Each number is 500 + 25 x the weight over its row's rms, rounded and kept within 0 to 999. Layers, rows and columns count from 0. Numbers have three digits each. The size before them is the row's rms in percent of the matrix's.

# down: layer 9 MLP down (transposed), 1920x576, rms 0.0157, rows 1667-1752, columns 528-575
# gate: layer 9 MLP gate, 1920x576, rms 0.0449, rows 1668-1753, columns 528-575
# up: layer 9 MLP up, 1920x576, rms 0.0467, rows 1668-1752, columns 528-575
down1667 102:508493503487515461497515506494480534537507493545488460502505511498470530484477535514509456501473447511508456461515477534510496451530511516488518
gate1668 115:522475521500518535508425471487494524540459516497524445487501512518476503506491532525504540481502462544527496527525489520530543509469493549511483
up1668 112:524495526494513478525470496489491538513484504506509442481488494514484499480503513527483507491493482578504504520535502522519511543476478539495503
down1668 122:455492503508496452465561518521534484479492518516522560532498497492533469495477485481503472501513541436509511471458497491454485482530480446511496
gate1669 106:480508457495496521464514518552482517525501480545521501490451496512503484514495451480527526437503500493493526493531505464510479505529446522485520
up1669 097:493462486475480506540473488492461462519472473501533498451485493500507478517512568476482435518499436464498497498512476499528517500507539531476524
down1669 098:489505517516491489494497505519479476515515512520509538522547492501478536484479474510526487503447526513493499460526492531519502518512493485475509
gate1670 097:493513499457494516518490509485479522482503498523492503505470498510496471483547528508500500439473484526474478544481497486485477538492512458502493
up1670 096:570510516497510501508532499539474541485459509507486473516475482519499515527461510515486508506503506528557527498527546507495495548513504556508490
down1670 095:517494481480499503478527510468485536465472506498528501536474540459496498527474490508488519498484521516502505456529484478478479469442544500521565
gate1671 106:478496463533501492484485475527523562485468498536496519488506529496469520521518508502543520479502474486490508495541464498519497509498518538555500
up1671 099:414475524478546503509477493474519477532498527512527421494507547540482457504485483486519494526463525517543529509514444539529500458498517513515534
down1671 098:503479503493517538533509518510506524505531498515485517488494508483482494513503493499506460532507514485488513490504537493483488536481555508504484
gate1672 100:497523480479524507490480532494531464471495509485502505496484472510508482455517523480496496462463488488454499466514442486481482488542478503485462
up1672 100:538490496482457549488478486503534552502470460457495460529460504480535513486505532491525537466513550516494520507486486500477506513451509477502504
down1672 100:510473514499490471558503468507530488527518495513528457478489505489504523510506493520494516492484516538458504531495493469515552476509498484503445
gate1673 100:534462492459489488521517469499516502479530497488520479508517470486547520515534490485544497517509489526450539438549479504494452490487515446473507
up1673 103:460492507506530535500541524448506491500511505487459518522479554483471518510468485512522470467493522499532558535478443513486527510487447495515511
down1673 097:501476554496487525464514465523476467500536472529497530476523493508431517483521522493517494492486443482508487541508486431482529464515515480531504
gate1674 092:497479494503500505543523480500530518562503467470502541469499521491485498538503514471554480494479512559496454484527526510499522551488536540486483
up1674 092:485501515514509476472569495529487540528459489489528490541507559492529477501552502517526527503492493513482463492536508499500504495483480486478516
down1674 091:447461504462464509501536480505485478502489531470504518519491501528510536503497505473510501517551516538516524509466477460515506474493539483484502
gate1675 103:534521500501481481513451455524501556504540515517507556490488451539505514513535463474477534545529496501482524521533481476486553528463514492511513
up1675 098:493524527540503511513510491462471522489526468500535527513518447513499456484490494501513501523510491522491535566464496519495543527531521492509456
down1675 100:476492512507531449549508498498498490512530479498522503463502497511565460547497501467444472503495470514462477533526505551543517494483519504494484
gate1676 105:554557509508519458507507487477522494497506494477455489504483495467446543462501482496506506494520505483536489491487466543543508506545504524502509
up1676 100:522509534489483455558514499507526514455481566507473522512482508513475507491487488488506427538499513526478513519504473490504501498514453516479531
down1676 103:486480476480508517496526513505525504503492484493505500516518503490522532533516531553490483495542518537495456508469513525480529505542479509451495
gate1677 105:499540497471471422479468480502529486511501510508471537508501512496522478518506468526491510521472524490472502461495529481501511470470484516529471
up1677 102:511501453444526530499528528499488459508546497457492494496465513537490494490510481510497454505565500498508513519503467482435529480480479553529461
down1677 100:502485468489541502529528505504487527457490514450532513512535446517475467445489493490551471497509454508537493544502542476475509524520505504510494
gate1678 101:469504489498538484489534473444473493497495530560506525496486497499474514555556469491498496469518479496489458468532513495523519477501484475531492
up1678 098:496525516528485521507461483489499488508476496491507514521531511490453509504499524516522529512539477557483487512546485520493553501487576492541527
down1678 099:508531497510498514498583446433504448492502506496504510538525460500499515533531477491504522488536467525533496531520467503488460506490482498536463
gate1679 098:501498519514507500481465506530470523461468470527488522513513519483474488521494493532482542513483497467550524494490526461482461499481480504520463
up1679 099:516498519510477490529524508544456471509475512497503508519538476546518489526464525477508486472525517496478475481521510503442468467454477504529511
down1679 098:456494545534526517501501507504466473491517492535476477525482490480490495472450510516493510493497463515492483510511508551507454511489506486480527
gate1680 100:476479467525487471476439488497474520522481517511494524518524530529513497531564524528519503468482487507489494521514481503507555479475513498491496
up1680 098:498506489522475478528431478489469493496510508494485487533503474468542489448499484480517478502484531497466514522504567541538468473515520496513480
down1680 100:515508530502474552491470490534470473493550479519513460464483487523487527522488486503487480500525491486461504480511482495546506475483493479453506
gate1681 097:476506519515501509506561502461517480456520477536505518527532467508496518520462467540486430460498513500512511518538494468490497525483523472524486
up1681 093:509482483457467458516466491561495497493484460517541459503415513525513479513484489529529487497556516499473504560481456524543471528494536502496477
down1681 093:477477505571518530550436467485499462478471521528493502506525502501491496524525484420506532450496500494506493513519516508510510477462512492504506
gate1682 104:479517507515514483529491513491480494528474517515506532464503496524484502494501509493481463510462488507484477508524466539526480510505486501495504
up1682 102:470493500518517478512481428513539506428556481512478531497503460485495498496505513541464498472495507499521498519522518513530499533489513498482502
down1682 102:486490470493506495481486485491480493517532519471492447465506507502496509492494476482519492514530454492497492500477479538466510456503514491500512
gate1683 097:548509498496532542534539487439560514499507445489504462468485494491522455500468494466501493507458516468511458493507449502497520496482452512489513
up1683 099:498473522538495496513530479476544466517519509488490530479461513529532504514505516490509472489512514527508487523475489488525514488534541457484476
down1683 097:496528478492529499491483477539472504482487504510501486478519509501504474504520510509442482468492502480513484521521530543501500510536533506466493
gate1684 098:497510480505530486449500440522554462478463500511490507496510519524517511516477507514486513498512507494470515500480500480478559487505507527518496
up1684 100:506488519514476501504499445553498469478539501453474518534474490509487495484484460463479516483523525548470516514448467490487505556475517497464454
down1684 100:540522511467544470517535457514464494463520482444511503485486530468491490492479502512521507500488500485495503533483488500471514553455502520491484
gate1685 099:504461447495484475511530464503499479543491498510496462494500500505518524462499458479491537515481465514513494508518477491488526483477455495484489
up1685 102:500496487511523518484441518506487509450498539534489496479508484501510488486478497472495493491520499466486508484496507518498457479481518480480513
down1685 099:533550514517516474498456487513449478514549493500482504498479514467496485545528502505482513469507508508492482490507489489502466490543506491498505
gate1686 099:531473505516484465518536507519551515507535493522528505525462472476502450532511483491494504489474506477508520510500506509514503497493516467507498
up1686 100:468479446530503451508512524531450498511514470516479498502526478459499515492485548518498519505530447489484510480514477434476482487521522496513522
down1686 098:498490536499489479511462539493493504508490504513461496504500541482525486437496515517472478464560469540486547512453515485520543476510440463480481
gate1687 098:499488474509530495502461486501507491496502540499540493481456512446498499445537503512491528480468518470547441453473551459529518466531505546510496
up1687 098:500466488502512519474510529473520532482508475517476482506505487464475521515510477496504495534544466520465463522513533516511553560516452520520452
down1687 096:497459491547477526483510472495466502519486548507518514494547485471555521523482476532522487534549489482532513487469480470474547500518520461547490
gate1688 099:467470535523505491487542517513523472521521470555464504515485469485498482501501494457473488499511504494478555515514471441493533497505480492513458
up1688 104:452485490498475508493486504492514523505461506518494561470509512518491482489454526535524460471465476522508523518479509535489484506473475535514506
down1688 098:509486509514472524463532533516512520495475494474505521523509472487528506491490523543473519492507526514556510512497506495513484483548491512500526
gate1689 101:473488496469477528483511498516521490525482508525475501512516522495501483498496529490550526501510515472500512529525454500477579481502501527508514
up1689 098:452546513530523499491561524569485506503525489500515517505523469516496492477514529576475517452513482511536515480495484482487489526514500482472488
down1689 099:526500456523517518435495496505536518511529519538502564463498506473530514511551502471487509548489519484461497505555514504524500453461511468492508
gate1690 099:535480511567507465482472493547505531520501473512493513527484540468497498506523497505478560527486512489482477475497498542482498473481498485488513
up1690 098:502465445451487509535495544526487543480486519523462490511467497497485535504480466486467485509492485515469453469476517483512530519494482513476480
down1690 096:446535455517523506482476498507456522529489506477534500522488484493565497519517528540477509501514512475506516483510507514516503534516527551447517
gate1691 098:498451525547530507477510500504466548494519537524518475481545448477504525486487512481513490489489455528462467534511474526496535500513563479547518
up1691 100:504545527482512508524520460520537514485510515546510518515468473501473506463501496508476470515514494499506485480492534542463502497440532506520490
down1691 099:524523512513523509500498488514448447534508554492563540484472479495502513526511434466488499505491505515545539473511501502502536519511467478502492
gate1692 097:519495524493527474506505502536491454480479470485520531484476518484528494435487535559516504482490487544534467492532478465431520466485516489507489
up1692 103:502539493430475466528553491524510518521520509537525506504560541497463459532497506545479523489495506478474493498464522537541454496495523506534510
down1692 103:493506513469460469509481466490531512520534518523462499530536525478552512510515480499495484499486512519497513492515550506486507480492476516506503
gate1693 099:494484501512500501528540504497540524513494492497547532521528550511484477506523512475525500483526501452499480536486471446460496490521520526533481
up1693 094:507503553506489456488500505515523505488514473573542509510491504522456508491502486466481487507471498484455512529542514527480472424472502533488493
down1693 097:514496485503501521484500565475511480496528500447471512455486532490518486475492543539481476492536470490537480464497487499510545516474495488499495
gate1694 097:506540512449468506522491466503519521525507482506529512494532490440488501493537505482477487506459522521468479532508482526486486464546454501455452
up1694 100:549474509476485525499466454523503435538455525480563531525523520512520450487531514489489491496490513494486499498479559476459468442532501485496484
down1694 097:491504514546491493548545573545528521500493495537478506507487484482485456505464505535493505515486531508485551474473465510500490549470495483474482
gate1695 100:507489484490486496522486546516501523504535482487533498476480488541489510469501513454518470514512503510487498504494497495454535496484482447489481
up1695 099:495482509491431526492487479493529523546457476488513536475491476487513552536490504550471503467506545510511482488501499522503548513517517513506536
down1695 099:506504462447517527507487516459494548488504523475461518496489494503510508505481483500532556535510509480493502465493529529514522545539454517526488
gate1696 097:514523517544476517501492525468463525476504490519521506516497534497475526481479491528496493497497497525508541465502461475515541480526521501498503
up1696 100:489493491486511503470515498517516503491463464501469564470492490510505474496513496484492529485471534521516529517484499515510464527484458539540548
down1696 100:475454510524533477500502466469516457524493503500459483509459470461473527501542497503510498497507518464527492521506480519513496476494495516509522
gate1697 103:507474495538492481478525485429513484470494536513490511468500487486498545494504524490527463488491490505553505486558472499536534523465521530501532
up1697 096:508470517488495476477462514539469521472476572533496531516518540497504473506486494499489528509423473501512475498489498490484495498488493505527477
down1697 101:497482480504501506529486536494540498490534499489533466504478521514503522482486495460477503497514486478495466505481508527550476490507547478469470
gate1698 095:480510463510521468554492475498548502474521525493478472524512493517528475481488517516526466513504485506511541504463540461502485474492500478472500
up1698 096:491482532557501535533469539478529438491461456506532513466518522518492507504504523455501503540564470487447522511449486499511497472495485495489454
down1698 097:479516489528468464484480499461469506525481503528527513491495507498523460433489549504484483509517471467504495458512507517509574508493518528528495
gate1699 094:465487505503484489533508472508499459517508452554495488453495499543543488528541499496453524508498503504524489515516513512508498504458491474492536
up1699 110:522529477518450517473538499480495464500517475506448529489516500484496527471480470519494491521470502501476511536525491485469471502509516516457465
down1699 107:507486504507503481490493482477521479491459460516516518505466498482486544494491496462511501496447520486526475523509474502499431499472498525511509
gate1700 101:507500527491531551536494493502501484511538460506509475488535517495509482502486482494512532490535505512523513469481519530543504510514485517531464
up1700 103:482514506503467523476510471510563494501484500529530532508480457510507535481488474504490537506495507490493471496482498482457510482493526495499515
down1700 099:521498497476453479510493539523463489488495458473455486510538471466540505518541513532524488499530510465455492533482478501494494516463515473532481
gate1701 099:533508513488510499447474504501487501503555494479507508521529532439504482498480501478494528507485500563500485520507501497476503466455519492488497
up1701 094:479483530519528496474481545512507474500465500456516496502510506489503513528535497450518522469489529483441507504497488528474500503521485505498517
down1701 095:504538493449511518539527488510517490473485461556504528504472466522534464484475515500474492531502492474473491504505523472494506544511480519539510
gate1702 101:512532509497492467506494496533505474507519506492526538481512472496531488491497488516480517521466511475463510463476479548496483485462481517473481
up1702 101:520505517539541468516488526477474515515489517525459483523518478498481532477538481480509532525533483494517506523514490470504505480491520497478490
down1702 096:515507513493507564503531496509524536488494488512473494527521502492508486547477510480516521492503519522485506492474493499524531537529491507544491
gate1703 101:524484527479527544489494516545511523493478495476476443459525530460442530471467542488498540515515500506525532511513483472493515485514499512462504
up1703 107:505513487529510495482515461448489516496509485480471518499460511479478525498487491502479515481499528521488474507464457500552540451460510516497499
down1703 109:504523480534483481496489476510430513479499497480469538471505503516494515541515490487525443461476468531489475502474527474466535488504507509439500
gate1704 098:485463549472479521501509510489492532580474435453502475479475526494490474483525499476525484464499550510462546553512493486536501498508523505512487
up1704 099:535460512557474488464489470461495511519510519496546587486489529502508458485466510524510487527523502507469515489517500449520530517480514476463489
down1704 099:496500515546485527482499451464455461519482532534543506490523526533515524525511533525496479509502508483540483493489470493450527531515471476480505
gate1705 101:494526481469529552491502491501515527486474503482506473503520473536492536472435508488554486515483508481519532485530482497522515486526490483465502
up1705 097:505522523451528514478496518499507445494504507493463485504500532488510459482510524509470533552484476528504486468510455482461526497507545468528480
down1705 099:471528526483481506473468536524497536508527543527471456531492511459428453536516466469516492522501466488518488513476470521513525492499518513503500
gate1706 096:460489503533503474527512491511542513531492492523449498489454511503471518517477494508482497442497517474452483496505506479528501539558513495508513
up1706 094:512534493493531488500490458464519468483477517493489475463509500493478512487480471538516527528498514504526512497511494484514493516494512477554506
down1706 094:490490496531498469533484490492485532540472522508477494471527489570529524498532455485488505502508492451512490466485523467518498497504541534494474
gate1707 100:485482482520530506498518537512526483516499524483504503471495525485506487475479504511462495491543481484488472500525491518466517497497449463537511
up1707 103:472504509486517489480454527497483495487532441445508553480557474492472461489488484507462524500494503485512498519532522486507497486496544521532486
down1707 104:486538481466495522470490440512492484500521483478538504534497477502480473456480467512520526495561492504451495489456515504509506474488529522512463
gate1708 100:495454520484490464518488473515442472509490465530489466489488535508486502549454520505472537486510456491513491525504535525511498500449472449484496
up1708 104:518482531540522542486530476502504520487533423487466505512509523473486470488490500491472492492522536499473505515510510479508497492524483526452550
down1708 103:529518471501502526516491502476494494516459492483484492531496584513529478548529510504479512519500485523495456478511514483537531526504481464487527
gate1709 102:442475497485473509499485478505506508470426514500488535510491498528494511468506512488491495499533491491502467491496509483490516484488473508501511
up1709 103:474496547487509527487480502526503520516514501518512491504497533559469494506515526502511536520504533492450490568478554473502523508443533503432433
down1709 101:510524509518492501510436528517511468517474488520500526516465479484464538475547503489473487516532492481451507517470462488482468517505488512513480
gate1710 099:513545503501488510505554538537509478470487505520459513520513496510529540501526465488530474529535480493486496487525481493444503492489527496505481
up1710 103:492508498528528512517531476482548530507524528459496503523559532497513535530540502442531532507505497493496491509449487482487544445513500477505441
down1710 104:493503527470492499465542501498481493480508510472499485498497464547487489498526499494493538567484505500531479519488495474488513503505494510492500
gate1711 097:488509528530528481504500509499444572466497507483460517469467498479506529476495512504489513487469535474525512487560511499490529485526501526486504
up1711 097:492501500467482485484511461509453466480502475519510516523514503497475494468494504432541512466519499458453473472483511513491505507503500497518544
down1711 098:500489482556512494480497513500483522537499492492452472498462569505501514511526539512494514457523503512511470487505493532481520530509485497535501
gate1712 101:503555512556491465555518484527509453485533523465527469520482503513488502506458474523501492480495519534484511509496475505538478572481500517544501
up1712 102:493523466510460517526489489565484510507478502473518491489479516467518499462525502526525500515486516516502509476483476511513454539506465515520519
down1712 101:521505522503510555490525448507551478507498507485493534469494520509539465534523501512498486516466443498513520500488482468471491476486534549468528
gate1713 101:505522495475508503434557494491547488508493487487500510476516568465435523521467460482531491516522521502517496479509527515474514489499541492583505
up1713 103:497503513498493498516520491489498477491467522478526451443520551507487490524477490489477515518510514513513494481486532476500484475534510484480544
down1713 101:487505559503530521473501500488480504513521493480505534526506503493500478493512536528468557496560523487467458492509529470477467504473492517487500
gate1714 103:495462461463490485507472509523501486468523493484508489516515443508469479499516520487533532479496482530471521507478488494472493500503482481489517
up1714 100:494543518494475474529476493539482492528442497527493470575465453485483477466486540502527503498475473527482491524478493511505510492494495521481459
down1714 104:472530479512472506485538487494439545509491501486488528508509505463467531541519510536486520467540524513480486503464527522534495536499513514488471
gate1715 099:474487461518510547474484538435485490447496496497468487504486465499493530520472516508542471515529518482501525515455497492505547500457465488499485
up1715 100:438551447529466498489506551506493527445529511488506529495493460463495535489498473517582508536514528515543499509513503521468479492545496455537481
down1715 102:479506460492476573524487513483491534465508474525507495506497516553458504510507502476479562511471540462512484481512502498452479506509502533511482
gate1716 099:523509559516511510475512472491556487503506502464484488471519534487502507540479487502466489497489543532545520507529520495490485457524501471489542
up1716 100:523499477564473528535505478458437467532501491529509533473490488517484483534512520480492512544478453507529532498494514474529479542489486485468498
down1716 100:491563508464523482534477454480528459541478496479506528479532497516468475493504511566517513479518501428482521516477485474509484461509502487504501
gate1717 098:462469507537518481487506526501513535513481534515446513478521454523462536535480501477499499426534506518493534491494495493522549475486520465482509
up1717 097:509511510506490452505510480534478500467522518501512488491514500504519505502520562503510480492452479501502480543501515468479499484513481519522529
down1717 101:509568533511542537496501463489559494482553559493520517481500476479544549488460451533516541462488491493505481515499513500536523507469506505441534
gate1718 098:497441517512501494548506500481549520494501509512521564482499516508463509497484502473483510495510503505507502514454545506469489465482483515535450
up1718 110:516491497518502532509544510520495508504490460478483523522523470492535484479492545504547532473498519470502489484598554477534533497510502508506486
down1718 107:496490525497488491524524449500534469562526495477516534502469500510534491511528505507502483478486539495499459481537478501496506482520467457479511
gate1719 101:444511507491486474500470487533497503468440488503493530528461474507537483463482505533543482498489510518496498512487448454494496505516477433493450
up1719 101:460525506492484525479493506532525520482543515524542485458541508519522503494466460492464483515515527455515480453491493513521539500485531530502455
down1719 104:499501501511458471508500494534531543485456480534492491492513480493464491494481484490500452545526540502469469464494501512542469490470493484470478
gate1720 110:504477523487506492484452494489529491517484502502492495469450501497509491505517510510511507515505507474445503478490510464516521514538494484495500
up1720 110:509527529525466500498517492492477506476492525502494503497531478483505483492439462515497437489497486514583480526485512532486510518503465495526506
down1720 112:490504531499476530437530495515474478513510502489464477499536521490481500482474501528478467483484493495561483522479486547496528497504481519464492
gate1721 095:526551507442476502477483479517521511463538533520515478484502471460490533506504501496541508496545510491539486556468503527480529534456518519509477
up1721 099:488490480499518455517493514463459501505490470510492553481501531458510505533484493455488519526503494501522528496497477520550484543505480530499523
down1721 098:511509468495512469517514487482527508517504498525508481513494512440503524491484495491492560512517459464483533507532474473489525498501487468489490
gate1722 107:524488521532459533477504478487503492496546472494437517477530470506454507530501446479494518461504519496526480489509510492484538468446499493506496
up1722 104:503486509495556506499490519511519443509491517476490506536501504448477533489495526517469503521509464504507499487521500535514504523509496488478519
down1722 102:503534541513508485512482464488476479499488550498501499481492482494508479425494517518501481496478466511535448472511476461487491482492468499524495
gate1723 099:486486476467525557499503505505502550494488476494421496504480467472502502493508494507515501531505504526466463478542493480493531475503469506463503
up1723 103:504490479502480454518499487489510464462523495547484491487480513496504505534512514425471522459504487506530475476482542520498498528487490524476487
down1723 100:539493503514461482501485552518488487499485478503494505496486486488490473478488515514559475502462466519506461521500520489445506460512541526534478
gate1724 102:501493514555484451540494509544525482478506533520476495472526488486519525503505543497514510498501470503459492554525457515508492488567483468526482
up1724 098:546475492538527491523508478455468528510519492492502524549495485532502517494474467524502482518525496508506489474462515557516559537501533471501519
down1724 100:492487488511497474501499494490546463491480518475506491489467506485482562472475507527510483473515487482498512505507480461507513494516461529475480
gate1725 096:491537486514476482497512488474496448479465533433443505540485475480511530493478521500475493507469505496508501512499477512496502535490485477516498
up1725 094:463511466550480476484487491529500446527460501499479530492511492498476468478472531507481497505479523480528515502499542495518502473497552534483521
down1725 099:461492513465574495502501492532481527501482489504484504503500434518498500500536522499488536503505520519508499511538542498514497533540492557486480
gate1726 101:489525500500479490486513468510522503525495511475452506518529552453499538536506512508528503478496473475487533503500545519481459494492473514539487
up1726 099:509479520498452521477496559502505512468527496482498512449525515493488481472508542505516509467471512511505465499533522543491497504547459501512494
down1726 100:496493515526502490522482519529551523512463511486493501478524494481538484508505498518460536435465502501536473554511556496520505503474531473509475
gate1727 098:457493433510504481517546505493499520478480506500484524462466483454410474469527531494493482476485548552490554517510478515495487496488496511515544
up1727 102:497507505519542491483532509504537503504524497556477496493489501474484492525501545476466488510503545512489511516490466533443531463470529497499534
down1727 097:470501483513496498521485509461515512540482528439493531537525458460534547531500488496513456506491522506495515525480504518460466472484503466530513
gate1728 103:499501510500528554499462474475506546549499465531466515481552522531490503497464519503507508466527502466526526542495521481510489521509510492509504
up1728 104:512470508471446480486482470523483519520534473515518481455516489504487492496471532506489490532471521491497481559478475499509532508505500539508531
down1728 102:443511526533511482525467468504524546522515526517466496496518504505492522525497517541476485487470506506437486499481463547472517505522499472495492
gate1729 102:507431464507517570503494479466512550443509522436498450504500538492497489561494498486469514475492554500563559526520495487525501441518533551504503
up1729 098:476483482502560511524486529482487548519498457519543505457572514523556501481499519513478488451465507514490511516512476528519467494475508498497478
down1729 100:472472462502483544487502537542526576482494500506475520432512496517517507492482480493511471492495505491521534554480533491470473499495508530461521
gate1730 106:518492469551527474473501477481517541542506518509503490436509533493533464512528529479470494455513478474461517540506515506483493532537489469501497
up1730 101:522539499526484453477491516500505471501558522529491502463500504527489483494495523552454470538521484507485536468494484505458493463478545468541521
down1730 104:471546494482473529515517509478502529487539525509511520500522509431463421552486515496475542539486496495565473533514482497486491499505523515543468
gate1731 098:490437492508474470469479533537493507496514517514498467511500479449569427491466507479499483495506517534547529524536544546467502482486525511520511
up1731 100:516486543472565535498506541502490514497516501457486521513467496475530510482507499510481515491473454485451542480519534522488487516500508517507486
down1731 101:500529517467480468470484437488528478497538478526511529487445486502515503496518501505495518522515531515487483465483550456538491488516481532492512
gate1732 100:549499521508451452493556449528494499482499486484517500547514517472500535511491458508551481535493434565471527541506539479517495502500467471524478
up1732 104:487500471536561461536476436545501500539534491468520495475502506487531514538535437507464545510507488482517498551498497518532469517507511536520479
down1732 103:500484469474510522502490485525504505504510538517500497522472537508520486493507490490524475535505527523443471550492464484489493507488491504510443
gate1733 097:488512544428478504478499451484527456537506519481465508486502470512510509554510488497455509515473548529477530515508484476524550482527534487547502
up1733 098:491486483473498456505487491487519437496492495524520467454489469517511471522534477510482523504482504518516502483466523496545426461489515480453483
down1733 100:462474544524550526495494498506517478515502462451451488529522508534526531505497546509479534536537526461504471526506519546501486501511476523478478
gate1734 097:514509528525492508482517515497494520479531494517518491509552557494544531487504505498467538508524451516456439493489541552485486486527447477498493
up1734 103:533487502477449502530501497496455482508524513507492486503520467482497502533502486551471502530509502515519540484497521499516512503522528482514496
down1734 102:540556504533511548554550531512540496515465517577511509531489478547460510527502505509491519493479458526526482507454510494530460516471488530549485
gate1735 092:502492472492508523504490481499483509483506479490506486502494503500482488497494498486526524501520538492498516513519536522491562531529514490510513
up1735 097:523498475495463515460497560490514481459505504502505525521492511487499492494543476503486503499488502492501520508480512467462508485488501444458491
down1735 095:514496498481477502506476493522509485501547475492473542499517541532496510537488499494497509520566539490448492476526504481516499507502514455509460
gate1736 096:504533504541483501491537460483516499460496471488495480457535487497540493458521548473492510531486505526474566531505517521495448517561530496462503
up1736 097:474494499488465517482453488468493530508509507488456534507498553495492482482497456531482545474542426488486467490497503514462518482475517554564524
down1736 101:485496543453461461476514489542457540527507505505537542477544482533491494555510498514491534478500539447517516503504523447480489489512464471459483
gate1737 101:507480472471485499487512550487488544481474477529497509544446482522467537512449484541561492518514518487542453516518476469486445522529497483470492
up1737 099:483453526533534514491494522479483484499500525483537516483456490475530465532475471485482516531473490480559530501436540515480526490473535512514508
down1737 103:499484523559510547519465545467494502491526560509512461491498509529483538484490521530523508502488538517507456544506507522472526526488498539495452
gate1738 102:536480518517488456527459516529531463465539511541481517525498521549493508494527453516498543493544498517519455513483508564477497493507514500518492
up1738 099:528492492498504538442531530489489549529526520481535483535469449504462540502450503498496464497498496488515510483460492485498516504491465447460498
down1738 101:492539464531514564552511482458476498515488546473503502516499528487473498552485509504484470519524485507490502461490512530537537488453466501483497
gate1739 101:503522524478544477534507440501534553549456501502516478499499484517518487496481554510522473512537456493502498526534513514495499496497505472477528
up1739 100:481500467512530489504519492520534478555464480497481546481512480513510485534476528546509541509531487509453500497457502541478512524496482495474528
down1739 098:507484453533514499529498520462521496529507492504514512486509444515491490475528518521498501506496505522506555469519519532549507539474512508494541
gate1740 108:485520498527503501496503509485504471458490500497491525522484508466529526527467515485509512444537470528504489555498527535484465487481503472501479
up1740 103:512511466467528545511524504493477486518511486488481484487493512512535528465527471466552498500492523495449546504503512515504516489555479514479549
down1740 101:521492472509523515501508455521551456461519454537514521480561512540486488496531537542523494465472495468494504445551509490515541556529515509464514
gate1741 098:500460478472526538507480550505512522534492442485469531494477455533538508512489483526490488504479475501501508537491533530534515500468493492498514
up1741 096:539512476511509535539470512530504530500492479498487503473545505511539481492520458507553522496491532518530488479465488482521529490482507454500509
down1741 096:497520499521548494444495492475503506520468490513460470506444553493487542488488482456521494461477506524528587462514462489522517480516539512541513
gate1742 097:545516482521485506523520515453514501511491496498494516522476476457501498505546485492490499522519463510469471510454491512537533496459480488459497
up1742 101:492497533463537530488528504472506507513492545525529493435472493515455494486483442479520521553491487448496493514467481504520499490516497500501535
down1742 100:493492456498493530463465492490497509472536454510510513499506469487478517490490492475446529506505480485521556501493477512491480526495478504506470
gate1743 099:511515492483458536496529460518497510494460491497472511480522502556508536510485480463500519505490488511514487492471519499500513487488522509534451
up1743 101:524471559490511479473537510491468448492459491512528499461500509465496521514522546472488468513465510462441514528487484495495493461499484500493504
down1743 102:505467485501531523544509501518519507500517502481511471526507503521526486479505493547532525460511525455460510516497553504528501478523513463513500
gate1744 104:499510511477489494497480514476532503473501500474476509504497490491482492474463504508513474473528469512479484489484524437470495498477475535522468
up1744 101:565484505530488528525486448501476528517515479488510490471442526476485438498545487478478509475504478480543511509492491505512502508524430548544492
down1744 104:518494523438524486493481453498501504481472457474468508532530460498511489505488485507503497508509538486498493530540493454504502486484472504514537
gate1745 101:476454478479488491527527524547490484502471522521518475477510501472488505510498502481526511500516499547490433506489505492518460502480486503505473
up1745 106:497504508519523536467517477486508525523531488490518513514513532501496483546496514477506498487536440548517546519464527507473506534534482473491481
down1745 106:489521467518496516509493511500474507413484521506473502504469505504522507548453513511458518488478518518513505492516506509473540479501527555527468
gate1746 100:547503506485488500521525460474491503514498478517483485504484500504497483493496514488481478495490525555546544501485488529528527500541509552515469
up1746 095:488495521534499505539517514536559508521504498515531509460513532518461549483494513521513446468456525481505509480525496489528559488528477461508541
down1746 102:502495517482484501496526514488471500482502502508492531492472459458485467468516511439479484493517498508541515507485498509505491498541483457526551
gate1747 102:498524555500478486515555505508511517514474498486523474496515493512447480476505507537531512505450516449489488558514503488459541533510522492482500
up1747 100:481469502475499531500498526488497505547492441459521471504469530490473511460498530471489524492501489502497509540531503511497503493508506552543518
down1747 103:487508466471479491517522477494513502493510518506478513513520479502495506467516527511568521493522505537480509494516473516492519511559505511518481
gate1748 099:492483498498473498456483513495547488467507481478500508530474491542449465496511458498466544466467477477516489482449472473502524490485479490464463
up1748 104:524454519488476501484522548517461422485472516474479502484483488478462491473476469491480452518546494516475520490511518507479504477518504518528471
down1748 102:482519534476545540481509479496499504498486515512506529467461517508485511484500438468454493525464469502517553537494456524481538513471538503493497
gate1749 096:480537510505556485492480496507482518539497508503499495491517491561520521491468530494502512507541493505466475490503484496528523486484457545524483
up1749 099:498484532500512465514486479506484473461494465515507486465492523492504483507523481501527472499529507499463504508513530497463502532520479509488488
down1749 100:509496533486497474485544491483511473547494492501513493530545483503486523464505469484500484481497488519532504481515544479529524503487470473521459
gate1750 104:495520494519492514520537490480478490523494480470462505488529466508515488455501504516470511495480528477473492503463540503519531501485542525507507
up1750 098:497517534527543482460541506531502470535518513492516473475515480486510517476499574477484459554548490530466527484451521491499515482529500553467522
down1750 097:487464502508525455486559471483497528492555500512522525492529505533506529518512483501466515487513530520510514490498472457513428520504470517521501
gate1751 104:474470544484529493501516538515529512466506498548517478522497467504501519498493491465517501495545510477490493519478475542523493532462492479510496
up1751 105:477506488493490538520480456503495529472478469512488493464494539504504457526522533480508450510505478480549492494502537456505512521546481539566529
down1751 100:483485516463483506532478492484487498516523456505513508477465512534468516500513481499518545490486497497461539497494517463483519518510492527501538
gate1752 099:459498523503473537493502499518472455505495479527562511528520447475546463474480484536517491486503463485478489500551506505493506504476490464465510
up1752 101:503511523486514447495471511533522482472533584497474524485534501501463505458496487479497499499523499503484527499482468487502485495529512505526496
down1752 102:507503545479548487501498454498495480490504471465511519489484489567460480491491512484474510477496475433493550465509484493521555534494493498498526
gate1753 098:501504503523512481507522506494471487541485531491541510491493511490518502453477561492512531474465562497504523504477499512537498480496557491514529